Weights of a small GPT-style language model, trained from scratch on English Wikipedia: 15 layers, width 128.
Each number is 500 + 50 x the weight over its row's rms, rounded and kept within 0 to 999. Layers, rows and columns count from 0. Numbers have three digits each. The size before them is the row's rms in percent of the matrix's.

# layer 12 attention value, 128x128, rms 0.121, rows 33-83, columns 0-127
092:523554502464489498510608458539531512559539617459538499447492515497585456504506499440424576499523485541474408523499454484499515519480480443447432481456569448536609509506385516579466477386510505430397453564536415492553554480504482547516445475538483518500419545548510519587660569424527522467560462492456449487524475578542458507551490540501490471530531418479423465437492430444444449550522
089:486502456469480582525463502435503592537464488470446501522522515455449454463527425502441533509549497496507519409471522579506404625503429565461595475442510540486500425536601529482544486479509497486537620479492493490440468501466521543506505556502458498583561507488494521486555438484484450465434378529562509475504593493536490450456477532540488577586498549543532487372629603388468418518515
089:390447482459560425603563473518455536532509528583459585535481536498508469428582451393557559438520456542440519546510586518479465567466534472410482521501571488504484494497472432464524519490491468505533552492499561458451443495551523427416463529577511438555480417564506499440566424526579536470452482431510527401477563464487562551543476506497546519404508559573492524502377491625482479499524
097:505544438471496470466599460491589541426455418483497512502474536495557523439579597432456434519455510504484534515463466541491357495488492477543517470447578487504503519426525451504392487535476495470496512539448575551540513456399457582582530509521532500528563506479574492537542498512636417458513559507507533494523521548525590499382405420474516459499520468473542475462432659511483561507501
089:547416465547462466550451447549557449538493527412432553474459460503512491641581462534444477472418565443511509492582520505525552537539489532461504439543552461494493490387490488537422465505495441514524602466486576536487570507606471534446567489474489533510431481440479555488453526579494439563519517428504453498475561518505450594469419533575508578381521492461462489526547487419596488445586
085:487437461608508520493459550519446540550452524432502456450543619467538546491563437559446437570437428513593570453503452533425482564496503509571507446463582541449424574477431504481421535483486490515559504451443480529537406472389472583503505491444457458558481519518495499584489514466539571459614434549510507492574477500425496440465496513498485521540497585544471491509448546552521383487598
088:590454411554506453464582557503574541497439490562529545484522458574450520537507455500480499506534469492548554440457554456447460449637462561508462495486508528543494516500484570532484395487614513492473545474532444465434417500529457508438471456648520442420513578526537585553518532574453445435457434549515525511576476505453532504459460501498524599565456460426423474456411473508512564455445
085:550440507467488517419467501498430479513474526486527441583572528599390486501515465406485607468518451477441519469566457563545533419521557465471454570485499443481548524524561381446435495511458492404509530460512559541591449547488574440537539429513424562487554477485469492455455514555585398534421467543509644543487450431428532522490480431521457457455561519519524492472560502525507545513554
088:503545578490457496452507492420534558518459478505549404491460546516522527527547435572466536530462478484466451501463604446447586632444512438538417405484520445609525555474564500495409481481498488512450458503518517533457575545578410530520496518445435579522540454559424539549530438577481497481395504532503489544608511455445513523530516526404525490425523552455428569456524497543399472458515
092:486504541434509440563544536477513451438516401520539526517522388464460550464472495572507550587506402438520448441561515478502510530419511497536541573565540476463478572438494501531506449441450537403517589516507517567474429496457431465468566510416494553447512540499510510528494572480416564440521531585549440522494569411507493519547517558445430446465571523553411518605375417520555510523524
091:509504522489506544571512547492506436486488612494481524490497481527522428479457419526534455524411455490434556460438488557520524455546476448459507443480466457472516473599518522404484516425590491439557483487470473456520549483416523462539513544542532449569456640404402455540528431467527565432553544557516484555558629459533493464487576523472496534579425524486445505470494588445603597448526
100:535505409466493410519492534558535416463651559514521467493526519451505521487528432496477560565511565548306528572504493435491479495533458450574444472469514559500502393539541530503516498492608530517477460447516461574508515550544546489466510427517403498498540540497500593498481519478488580486567510492477480436399512439455495481549521460494398499502431505456592444543606570519437506474490
084:538562505491497484469534462468493516455428493458515492552580465434474468495562420574425485468408431480447573513420467531507470546641519531536602437522422489433475397454535498592520485463564530488449523515594582411542509418502595525496478516469519644553495505470521528470498495489519564574476416572532522465374468573487479454544477490472554476519508533480520481509468450507532445586518
083:512570551452527542470484486477465501483520585487480447499551475423602489454496408527485520529545543476469465537554537546473589454506538454490548479609532559567470473544464455498567454585500493485575463531402532520442394479473491530487499559520383504469568513454560393526489491436428519476529533444533586540472495467560584469536462446423442515492560551519502485476517399397585521364467
086:398514547474520502469601517508483454449453596530543436463498440529599514463465484447575383510478516477532481501418584537502501534546445401516433515376527484438500607500449397553453529547460514580527434419495404436486482545487479525487540504482468511516582448477372501445541520545551541520499532509535515520548573495536540445527447516539534570512403572487451493471581520496568543523516
081:586468508492412543508520505531553469559476449601496399422600496534595585476466466439446457451499513567443529503518568533537524538426493621489491499494479438523543575523427520464442469494560508447525473484549503446559495410416478379603448464598530517500509470527409515478489491410581415545570536491539443499414485436529619451530449440499479501480506499523501489494542484512492486470503
092:444522422581472578530527483487467533537452443483465391511522561450559486500404421575513551528507575531456578548417497486455436426536435495547462439476566498393496521436535547494554547533577449445573500431524427424541473506508498440494507516455513418580418464457508533528582512538457461519434505580494589441486461534652504567502511524510478459585505463561490491460527549480553455515526
092:578575384520569539568472511577512473510508449522576464407395500522520530514544462449525422469548494540521502462495553459495533577449502506489386503534556578464575547548403505488553499418571467465523527521512390527568499620474433552416472517488541556509536497526573469442447477482529487481484458541479444535501469423537498491460561464561489531459496550420426526486405405479485473613490
083:562462543465495457449534426506490404455480485564565568456518561405440445500527556526559436550449562519524457538507500468489507490488474549458474493471531414453470605478415591465498521461551441424530492482560545472494632418454568490561438503569513535531560523475551480516560567527455540534419491425503498462443456514459430527486515638560485468402542573499447530484503478564405524529577
079:463488634520471585560389554523489479413447482532440451494386541589448490494550483533556529512506458473490462522535512528462500474455504426512572512432506522502523438521507598398454460444551477519489467531475532451436509520450551485397397443475481461442543517467514479523494571561468424511499463520417493587516550540537520512612443548583593572538464610587505526497497446497494535508442
091:410486579488470561468550524425469440553574439519505444581519481504566507476506511486514506489412494408517491536510451574516510421489473502428380388490528520463488560507552559455510508526546398593487556535450520504510557585531460433493458524608534673431455447503512549539491476498439497591491473503558522481456480511412496481514464427540523506509529413543498439496592516524537550487582
091:487479518482452439452543448588523560554440498491507467506440576477529540602483550519572580589563424524558467410553549482570567453454513519467450437463529533531429477498560463500437376484575633441478537510525539513536459535548535435456549512546546550477482436457475460416435465607531468440435489495540462557577449488461519474518505542509574466409479465463554459503401507484469463497566
093:601523475409498423429519504530389497439489510513542487508550484543522621511490541425558607455422448504425508477480458553516503531507526591482474628484482417491404446533469545547506500459512540572501496503352519462535514564555481493453534424489510496425554458423506409476456517511512565396535515498449476429528509499529552519504458564448460513493622506513450462507566519495548532562558
089:510538537527502567467476381468448466565495534403587485614517598510515503462498499494502430443403521522456427468540548466545502542496444555532551513467521490461499464475473465520422416471459449465416435500442576562558465543546523539498497374505522512483516437520513532449493560522429608583458559590454500579483433480589463453557482594493572456474439554467532569524539500529471551525437
095:491488450517535484530438465483466473463489477475471483563612451539540653558617458577441553509502586512499526471422548491472444501501542466496427515392491501431512498545474516466617493519474483513434523572546512450502452480468474459493434541504354531463539563474550454499497486434538480521490550433487509516473628541477440444564466584501573428565584503526516564418512526414438508518518
082:499532525493433488524524417514522460541453490531599459425463480527483534638419596492483531502471528599485520481532461542501398488572492431515519508520453501470508558481499457450584582484560429420453510550433486517580464506558493489574475478410495533537486543453525455468503577506473438485505511531513420449485506449442509470544546358540565561514515533489557461594558524475403598442390
096:512539452555501425515592509508488421514498483472530461506433557590508390526534627508463518399583602530450432489572514459421525554501546527526460519471534494539478543553529537532461453533478430523512461426523549542409420513448492438496488523475508525469465394470437488448469527589503497634547456496537513557547427495542495480585566457464506499414520526478463471460444414475405561522574
089:411541485481581463540479491499507447493517518395547505498509512495528559502440445516496403508498502400533516517562491525419452433495563467480523634399481480511362527584508556464514486454464516526450519450480503599474482552461563515609506570509501534470513499553558530600552440415516472544493453493449455459406586538503490507425468491418609598530508523488458453500470521485447505582426
083:399539566519480495511446434582493452506548548509568553389595494520562439527538527497439578485496582560504520491524536484502501523660588509509486487559522462522529538377507540512575572527622478472461417560447521477531438509550506446384457487459509480422538456578476554543495453505424474508421440468613428497549443436425499473470483517531487475510478452497493534460510522487539494501450
084:511635523570401529554497582489519441498487411432548510521436485505467551381577484461501489576480495518453515484500445524497541470551569535471504509470539554547510486557482455510431441581541415475433475481457549590545495499527493470571476451512449460464460426575518486501589381511514502454509513448456472562578510494400403561415648458534487504472493478513575540549517456480490450540464
092:476497461490491492541474420552475465508449505510481530555532421564522523500375496416503545513590442524540484441546465512448509513453479422558381461420561463508441507571469529627537463514494516477508493497561552562481505497510450552567501598446460454532525359485594460544445419623456500574532513521474537543533465485433540487406601432538567487471451536511441530503514417514521486492552
095:563576522424584503599430454480456525562504545435447543543500472578471495478524478455510476445450569587527509451466488478432488524572515504419494432524468479504470449501483501542452555394572442451551606443456474491551508433450494472481423517531518495545401473557533595430569576438547480500580566601525454528560543444499451484560584417511457522418498410505533493507448550494475505535439
087:434537360434450538585497507511492516499544545514483496449564525544455496492506516478443490560571480529483482462417441441451494539579474476569410520545411467535452587446583495486590503523560610497528429469437466554489517505534369535547509454552482545502455457482498518505474534537558440485447501426515463577459552597407447485589483459521454434569598480497499404473463502512460507498583
090:569518485510488550485537518401521412473454376526491528497550442511593485573542530471471495385519525462523520532432446555516495510514582474465512490516466508498491461441466568376596483573528505481513511519453583424507556532505523441524511530542508482501602444520588369495488431476476443417470462460473583576574532451537466525459554453544506460503484421613489620448476486517556483538465
091:513504539535548452438545450557494459582503574470522485596545514443512518452460578464551481485459497527507496563524508473542583533501467578515488501437472418625408538499614403417528544547492500623511488470460384506523459503519423487548429486527482585474513512558533470533534541484455438477468507457512489534439486529472427534362475501430419511495552477565439493463429502579594430499468
087:449495456515556525458563472564537503593526576512470427452453535487534409533506574419476495489553456519535487502527460492594526548573491547550457511491449509522548544608559519405589487433434429502414569464611516477535456475476532505603507559537382533525481518438570404451441455563474486521497447519459451539499535527527575430420504536499587470486461413511427462462471463462445466473554
094:544504507606508539454476385494516625491545466607495529422496576522395555642545479510578561533470558457486432489522536479533462534501381467499488525407497532498488492498553519503515530474477507555488468495564502438574482492433437536492571471529457492489361445445420468417576555479502542443450440495472445590479550523531447470460460440524579547523439518478489472552508470516518494580506
093:476509459521512427368645520483584518524565545479464472514528536449551409528575401550583527537546525487385487532512504575493478488504511395567484426471516557553513488453591507530446588504547449501504509519512528428390435473495442539473449597535473518448468519521536567520559567489511597558417446555491482474517489385491385473496514472488461501502507540528502484456540455480474505442526
097:425529543519499470579478536528527418489391526523518493492452465460553376472474523541475521510611367416520517540574431500528467479449543463419518556484394475461472470490466494474428539547518459518471468493527507462510532521427574480441507455468450559499538506465524397571583528548546523561510412499508453512552458579554338555504552466601485506505549532584548544538515488527510479573528
087:436603528586446442488403546521501587529518380467506499479555445501544581501506532520480520506514631501496512498597468512552491558630482524522635446483492580526519476533475581512482491534458487452460507481528522633573492519547452467448512500435450517453506476520453385490484495501474563501494440481455410429486536500398485466525491501380443474402534502561486518488466517535507467492434
102:463511502396489425464561544562484477485495504519417504499529506512478460475480539423618513417545451515615454426541533473474540521451456577508517577472452404484414443484441442539567437519507542525511482547469558490524496491623498493386529500545537611470547554496550512483485520478596413459471430511409508514447449511514564554532481459480545461419507580560584524469495501527633486501487
090:478522484474553434437452472563533570469597559470553543515594484484558432569552504596502488500528498475424494515443466503505468518500476508528494381579519468464509569521481496423494600500490507589524503501497519470449642377448515399495518477490508503464508612514593498539586431473517462480483495483457456437383544485550509508471543440532486538474456618416441516421508511496416548501474
087:460393436536450530445511603577537514522478578511490477453482525528535426454518515630493550516525423454542555415540578522502581501542490411446454557424547511486557491495488500421590523425485547502471491499497435478536535538422458514504538457509544476435433516521477557539552543498537391519576510485529464485495556464494597552422557511482392515539557533513397466449487379497496567446550
095:510637565408506540530474461563603431495468509524507545529579590432554466442510497512529452470467586508409571438520493453483538579480545576512517516429461550535514583540462507498485464439543442480495514519460530453577498444469506361454488395557548377494485446358480522555403503481467484517442498545539507523458446518550534558537493519475551523474537483471426474536507554545467472554491
087:397506477586537500500501526531458480531518462539441514450534539565524430532458457527480483545526553579459472588480432512491542442501440435548521434583516507481532517485436428524438476603477540503538504469472523532467472487601554442641536539623515427479426412568496397488460494547461521453468457534489536554537399385490572488528520439525430500478571456482494473606485546506459495583466
087:559431521432505451453525465590397395461443515547409509419561472557560547573523474542495536373531479407512466451491535490505552508559482472528470585425477492488489507478422486433427523495480540594541533536600582505494495579537446415486441436526509547488482472492567503542472507461563547547549552550475559599558482498468491486472489533535479496506378461473579536544399546547501502446466
097:529493432493524405475488518480527548530523423479501513473438559516458561466520378474465525573411408503498494454500509591402451417458519455531524560489473535459465499567458467443488582531432485417579553563471476528520532459483573484518472502426451586518544582511440509498522441555535501478493517562467540564532542526482581393607561527456486491525521520467477533478411552462604408613545
088:448512504500562503551404528645507533515501513505428625489547443440422481470522511457497553601549606509521590477576510456478457454497520537452477490546450488507470392472457509513428570418471417566484487547432444447554423541473521502485524584521504495424583405564523460518526543465453467470485536460454510500535513449507511496570545495614480593509471486568550445454575441508474466453456
085:458489531448530523580427461493482559513459362443582491585477539458538460572491461506477504537467496548501597442526524561434441574511436514526456469558460447423510545599447519596496429457632474525472498478569485532466383507376444521567520549507566553481468456526559510467514494426497462518443421522446509502566506459418537609484565510553509520521558472457458493474458538516502519567510
088:455516486508486484545454506445486535517412514555500514504482514518532592478462486547643438542464396447437479456463470455531450536487374455503454471552584506551393506507533573521544430473467506462571546558534523423458457625479508509433581517562516548483519525550548454578563413502504555450488517568542523538422456489414534553471402538524529452472488544574465531528500512577528415454430
085:457526481499478494504442568487453479462496450480435537477406438427532496530473574517556462507548509448454499622498509416544561543475486469577404458384532516509466588532510529485521492500520500530470533545474487518370544509650528524439413562453511585533497449555383466528507526503459529472499581527521485473600500533595445494593462576502514530589481492461519470390452462500503472456559